Weights of a small transformer language model: a variant of SOAP for these matrices.
Each number is 500 + 50 x the weight over its row's rms, rounded and kept within 0 to 999. Layers, rows and columns count from 0. Numbers have three digits each. The size before them is the row's rms in percent of the matrix's.

# v: layer 6 attention value, 128x256, rms 0.0297, rows 111-127, columns 0-127
# o: layer 6 attention output (transposed), 256x256, rms 0.0369, rows 207-222,239-254, columns 0-127
v111 092:497437533583563570523476480515525518395533416584508492467508519528520489539550472558400392435627456518504545583489420548433549458474560496512472514483468555507565439555519493443514545493374401532536504527466512506484519445557468497478486570560479546443532405561560588489482521523344568465537462499435616428515503411539526521510561554584527516508486456506489460534461426429612451551546
o207 092:543633536480579491488415529490479616496538540479411513474426604507406473514471454487451496485532533500526451484491466521477487455463540462508509480475411550538522501594536554397449518550557432471528462601473497483507495515467526484523510507573484461561429490483510489471509461577542400422578509457512499507470451487526520507480476467491487503376449500431468469522517452528580513492468
o239 087:500515490442498426555544498496534448423522503503534560455530394468448509389560548477491479588500440581497455587464593497458572458517485515432441498501621429492472459410569471434530456527480459427394497452471461570587393508464486421521583484486529447417605494395500554526543555453504516522390430437480636486460437481485509482520626541538426471501532489558463550515532560574441442471470
v112 087:432488542507586492552588526461426491516486512446497419382514431565469512441464497459558518486501466430489514507466407454514435543529596481545551515470485582558617454457465595545553470489475430403533457529512461499541548508514461501544433417480599467478558484456593511510475600538526479513455564542499471525608532545489565526426493457534459428504460494521575528418584431508474519486410
o208 092:487539439381418542546436404618437516477471516476565546471426533503372453588503512550518433464580498532548471478566489539401454516529406542593541387423549532462451536521478396558405518502466378519514546492524571501431446506535533547538471488400359459503418533609532509550424434511422463501479513514482531584507455476545466483530532545497485545515491572525452514523486462474547502573561
o240 092:521543516480473495486538564424442389536464557518470533485540519570495476437509478477367463549500532521457564503537547493482543548439536506601476443477473416509492485493450570440525462549518533524517379455509437564537516459596496409472453500418488570482444508497610498475531540509652518485596495521616540558382451492399389450485315516528514484477531495449509540436568470449498543499611
v113 087:541492507514492523546500478454417428533520621486485446456518420531484481424475414517593513465613542484441579457471462497416532616507518561498560574632478585440515462462520578502519471482479452485570462553451448493512473416584460458517432525443500465497489533495541506410571428507540543494554522555493521475438467563519459478506506560528437394484458563504474486595509499549501552447575
o209 084:513612456524460513493539496486495579503529395421532466527486516453629483528536536560481533462469430426553441624460528495482512451539553413534402452548448531527521491527546517485494487410513537552522443435497501550443408499581543472522558503437471525542514524491526559382457399431498527367466416499497554483483534586492491459571572434584562593503551444496610511454466458528517481531480
o241 093:422582493531466516548545533424465497481470517513464455423493364463554446470568543523394552453475554421545528489519460437527560540505457584530439476547403500501590498546460485502521600618437545485505411430456504500513475485464542473477497533469495456516487488462524496501523490481496472588527544506437457513492520451454476532503435517520398418538504460475519550544596472402590675459467
v114 102:464483495521528464511561506527443542463533417511517580456608490470392494512575478473449496550447560563533503549529524546573401336431474600502549537477496380596561536449525491540535479532491501486543519518434567477492599491434513420481559467512560422516450414483579453501455461501516530568473565540479509443470517567524624508464477485544521553480483512525508514550554558544566471478455
o210 106:452434512409576492481481407504512480489462545473461505452595544588450465520552478484504529379444548521492459448560575547526545391509498530525533440405521515440492549453483471492453514470496384533616504497416360553489462528498414491537533480390540491569574413473410489408539550509522426526499475498530550576491504475472491535515448542489481489543541444538504541505432540528561474538545
o242 102:513570515482628463503472428442508553491532489460586539426405576503503491501472492555516516587511431500603579522556520528460474503553477422525500524566510534426521489565442535546459397531515494528557464532488552454437552511514500525495427489459407492562482570513526475498532493532454421495422441438497447443548542526568499463547480409483561476412437483505491478521508489486386466440486
v115 099:448512567426501427467508464426589569545581524581464457479387528466497514529487523490591561539577466424518514419424562521531511482407585495484573483440574432588500513608397547513507512482487473492456524515484543546514510432557517520462422592544511397539531422595571492559599533572519493527552444562485509515447482529458462529538462527516512467554532479406502500523580598447498416494510
o211 099:462566493510582527521467508517481477455576552561474548498504508517450479447482408556588460502405591590442432557478472496441480479464481410523430493478549538604512405516448478508497403579555399490435512512525444470531480534559378510531607482555515478569505521542505540539564427463459500539497514478469455491521527450453413486568511488474524500501525520475553395487520461501515505429456
o243 101:519440417485503492509522538503510504475489480503589392538508525529474562535653525500372541504535551499562524504423389537533446469543592515504526495435511358448510571509588562641557453484480463493550484444501457590484518516498550473531493529503442518490442476550530483544483581485542450387547472574433521428467466580540539489551535446433556436414499544578508596542548450492517506531612
v116 096:461540528601566513475489441518543537526471494427490499470501398493523373479594518520564433475479494419477490457546542484555541560450527480576523546467495503510548397459501477560565575439429518424484530556571554434478489443521574534505583509571441598509491505570447488479481534398439554443511389528516542526515501547469501456482534454542457468522536409504492523456524481508463398501493
o212 096:506590518502518586474484361592507498522495535479502363499559550457492491512474548451496593496493417558469510513578490453484498514486458491440461565483501515422544526464529624473479484468566511565436549483575488515445448467461465462471432503594475418493543464510538423607527490493527495542425458578426490480502491448556516526512560559469445517550487512564462487512451498438422503484527
o244 093:556437451487502543571519534512612478479458540535514530509513533435463591532485564521581494457479556406551467460433476555416527509491528572487555454546516524500476557499534538484627558492455517621467502512525425480467478478506584531623515457566590523470456530562418554535465517578511509553488456505554522463540524482561548383497548571518482447504571499476550500434490519509499494496496
v117 095:554546547489555486516457524446575446477468516496485417495531468495545504479488501373567377479505489599515421428413455579456513493554502442527519427538416482402469600506452518635419518538545479554556506516487444489541528494538501554458435456608395481594479563487472502438489506557553572495476438506552609551520606523590497491486598474511518552525545571457455397459514552539434513382422
o213 095:465475408548392520505560501551480451511543513499564522552450455429581518522488522419471559490492481551453453496402500473563527542460547539516487535423436517487501407479594509551456484472510477506434405468395482479483504493406481468465550421504505410532457454452586581511473490469450537464412499521433553401530518499506470511483528498506487455514483456384445539466596444532486522570498
o245 093:419468511449514533542455447466564521444486445563520459478450458525497558509594522575499424500466439488506436542494533504474408464436553428512446412557537426609474533471417475491514521507575503584514547554447538535602467521562476441490490420518478448472509425568461527488533484544543516503511560520558497563513518547485433533478486435622447600571581504570460552522455463372566476482431
v118 091:523534545488424469388527493467470509534544534532476526534485518478481518502467510398481523543501476574478413450442501564488600480500471483483539466454491427516509516507522564427563453400424521559461395368455542346524520489477494472428538446422447502584479513561477521528458563471433527477536466351471315410575537506502481539519466469512557510525485474528507507500534489486427453498563
o214 088:471511601491449523456483570494522546506576421476496492485543488448474619558590491597560511516546522566378474522539449577500483432515550488407490487480521572512560517517417520531453474437514441499492446531531419534547525415525541507530562548585592390570422491456578499602429477514515437600523481515515469590516498502581512580489477575457504463456525469472447508509502494459524425466454
o246 094:451422561551513479485460615503502509461490541512550511468432585496482571468499464493510503484469590378516525416472491484542446493536597503461498484401550447473431473529551403436352530462497521487591467480605513527458571533486521557627417432419409496468470474518479512513535474496493537571412476501508534534516442495400503472393558499483545477484422580604542508486453450545518468467464
v119 092:548484454464565469605513450513466434488461483479497443566516430571460495483516536571440489435413522460499477535476509424379582570353535437457531506505499479521484485494505534462566480467564486504494427555618431492425506437443607538444617491481461436458525547599460365432451562482500487488553461489604558507431491426517547437486545564560486456487523543567567569504479412536528455480429
o215 095:477454480429516538472518439477500588515451547476538418437517557505539533531488492483451467497505508481560526428465434415501506527489404524497516550541404496468512561476415498461444441430424452508485508424488501503427446422529517553452469488610517504372510449412516489499525431433424489552428526474522513466495502499547511535503524525459496505508448467448478518423518487595443539413510
o247 096:545537522494539543430537544463530490549345518475416520521513503472516518381476459435440478540565479552513441511568512584465494543498448577522527549491546524472514478535576508520534539426498491546517504566479492559449483659517444420500536516498504522494510435565509551443584560582526520484615413534481556568472468400377491553531480503596527517526627510517554545554401535429539439460489
v120 095:530581502537391433389528437410452548556378564536515502476504482544469558528595560420559458419522534526473457560491434529464528456589463520422446506468485473550473585441474477556470477555464476476576521505500530530464500473627432564475480518499469512464560512539462427559510505511435598475435464475605564543494422517499513530566470412550438424559519589422513443521558484538511455619471
o216 096:504507428624519555429540516484526415513522471534432522418555631392477435479449520582429532390579550482516487504478410415502384430443447454464455541557478477584605475474530475428519555492498516463571452450495534480462551559512501466472489407527528526439451451552475427430475489448442368553448474532532450505469480395502475544503548479498456529521475459575497453585490511409443493501487
o248 095:488512593425532536548444478573463493420581514492525515545547396461548532522499427486504460586450499540514499494538596547408441532560539575486527493499479579475453564475435440512535571504501452481545541521538581558587459468537502380422525405478480514495470467428474512527465510576583535415581540436530595473444557462466429508540523535493503553469525511466456470543512598505566517529557
v121 086:540409461436468440542551417442417584496446588530476452499560539553523512470517417487495523560440467499490527606501490511442542508444466532539505505557429434532474491455581472491476434506500526570489506491430573407459435556563459564609485488565563436485538507448479472515514522523534426497522464485467383501425465403521593468572443534511470580530450511455482577513468553509525470488547
o217 095:626390504395500455410464543500500558507610501493468472505491481567561545518536497556514574397459443453495513522533448497548353544486428552469485482574563507535457470518455472566503430453503544447677538503554618559498496500530452480516456460465540494430479521449489426480525519423441490505424590461456493546477434456466555478500483466416588497419527579569583491457476602528552466502527
o249 088:466598500494560498584496446391558510464452511401593560456433459547500452452566558397564456538572517427522545380528460531470573504577492478521475537493412545488534470566534502451493538527581579502496516496482498514462551535468510438562568507544484465544474512569480469528501489505471563560599536431489461443467540466470517587547446500423546523553434508525444561474509585473505534642556
v122 093:589493516526487524543469417528538476534448541460559650481469601477555486504502521510520509563535455544467538631563522561444572460557512526480491479519564573376498425439539538538561521564457525484491468533546476517517495544401507479598460459547549458549567541533493523451452489576569442413579473445508507441518495511439431467576530532443500475447421479577485498469535524506587503540550
o218 090:506484485641523521527561554513465420520428376461480457505504520553511488466419509451448498492538559468580432458559567458489462505535524474501517541580465475623519621478529484558454511523558526539484421448485548430539501500462477481442374406540478416501457492548558495492527475480532415551554532552553446544557518436429456523428478510468611523515422565508550543481402452454510501472539
o250 100:481441342535487540414499513483524487501545588500508503520518473516472411512469488534570552601549517540522534514446480505471536555450456549464519504481470537476547426510544348504591517515485454525539475510503469511446560527482454578625538549571526517547517489500525488479550487458423493501448450495469530523498388470555517437422480487445460541521491448508491555483509547494502394522473
v123 102:485498513614507592519583420515523537457579519473474524495457510534562520462434456451610466537457535535535530486500500519455551497449465467481558460467580537506437545422440508565490499427580517586504548540519520469387485479441594512575486404435543479546471485569485469567467539476516522452569449572533487481484578504482437461450493518538464474469507476434562509506422518546428567548592
o219 099:549478468572555541492511547539461422487391488517434443497519394484547555431448502487497434408473454601490524477483543502424564627462622485499447539524412546528504648488517499463480461475492522523435546526474526523438576537485468409520461539557468536469507462386525445493534563524519526505404578500419556510505496430492410362516526482494492486535584560515494452390483479485480475469441
o251 101:438554477491570545444517542568432490581584569507506453488457497587543469528535511455390615480468518442525550437504470496452489405501513536578545455551605458413515386454519496516415500551440525510547595547568464523516517486531550541546501518508509378559446498454539449450503412549516472495513520508526482474577534507463526608496530512485560458486518456488455521506559512558489565520570
v124 095:499524439464467524528436448447436474539520494461506455489555481487489508493438460428509424463619537490474391490443459541493479459575448486548479480593452510489462429489511401469505386475440515530522479470537538529465565470487490555491459480506480498453494455496484389495539520477497523525579525499615512472471483488550507494413556439523397504486501498500482447535492498504441487506396
o220 104:497559396561523496423512541535502570566423486424478643471472470472543410528441535524548478476443459511522526525478517486547507477448471487554506549529489468417507494541548455471503487451511549447531549477521450504496525441451518535523525606467489440514516632501554409535460511437485456538560544520497512467484612488471496429612511480540512556422493428498492593527516551481457513501496
o252 092:565532650506539538539475551360388577473487604446554574561429505471460467455440584440448464475583539536557420520536501467602420475461645461506467520591516526549468475435449478504460470545556559615526444448505511426480590404541465451457446474473530497466476515512516600457542434507478557515523582515519506512537472542537423454565470528605484469422641545411468562465490532496439581484441
v125 105:466501511500397421517475488498433478500537503550536491547428561537411467497517527460536511484428480470498522546499497432410383466490492471451579473545521531541527419438498502500533419505443464371506457388492500485546485525394527554530492447412436567454472456483484496448528500506570401495475485471515453510550495563493458488507487505459505411504553472444510497499500523586536508435457
o221 101:496423506461557501517503414509553471520525470523450533442540555514429514592496408472431459515473480471493557550537413490528437424592506494472565454517541552400482554538540561514594474553511423512437464512440367419502464419553578428466425571520534586561446619547371523531512464414608514528521447520502507541465465563515565507445484518457444550478496418564514512528529514441418580547497
o253 092:488494456550481508459526522504419496532438477458526478539547511476510463464515504421528446541518554426482477434426599373475587498548458489501494471472479576512462463431456495438400608525509529546523454486547496523459563431460568450533452470546424502462545446490538519526567479525535565560504612441497428521518488543525498579423459559539491557511526584421444458476497554520615548511523
v126 095:559396462424488477623597513485476492519556518505586480507461495401440563490542512534451510524496434456490515572400513473498474467544369560507512533462450458440504494470549532434442487468484491474557498498417521432478420595511460508534413507474507542527512427513512431518461459492521461560511575434472493498451411484532577474485414471499519585487480599496562521520422509557432440518463
o222 091:473387449502610472507479536497547513530432530398481529503444471519531481518471501535402502562384543549422466443514487548417475531389454463458512533519473470521444490449566506476470421443556474591507486524575547506579566452524396570496573558489502359499589466570407540467470557587524477517512525530505396557487608501469539577511492465447417569479526512533533461438429535565501440439575
o254 096:482559589576418468401610502518449486485613520466548469520645595457500440523547608528613553529512567489521501462465585450503479399494500548508466567531530493545523536502546487472464484501504469405424461410496477523514531544505469425474490407480385548542530502513573567603421394503485487526460545425461478536524444472509488529423455488505473536498508526441490534446542522454573575471426
v127 098:430486490461453489558475513508555497437510426531513408573543478625509490513433496507495518479391502491568441628394586518545464492512490499511523502502530531475522437431581467531488464478549518482444436462431504546473482533341452469506533516417460556461424577519490544471491401584460551569403458501439540542435428426543552490408562567455545461517529460456501568531534422500456458534529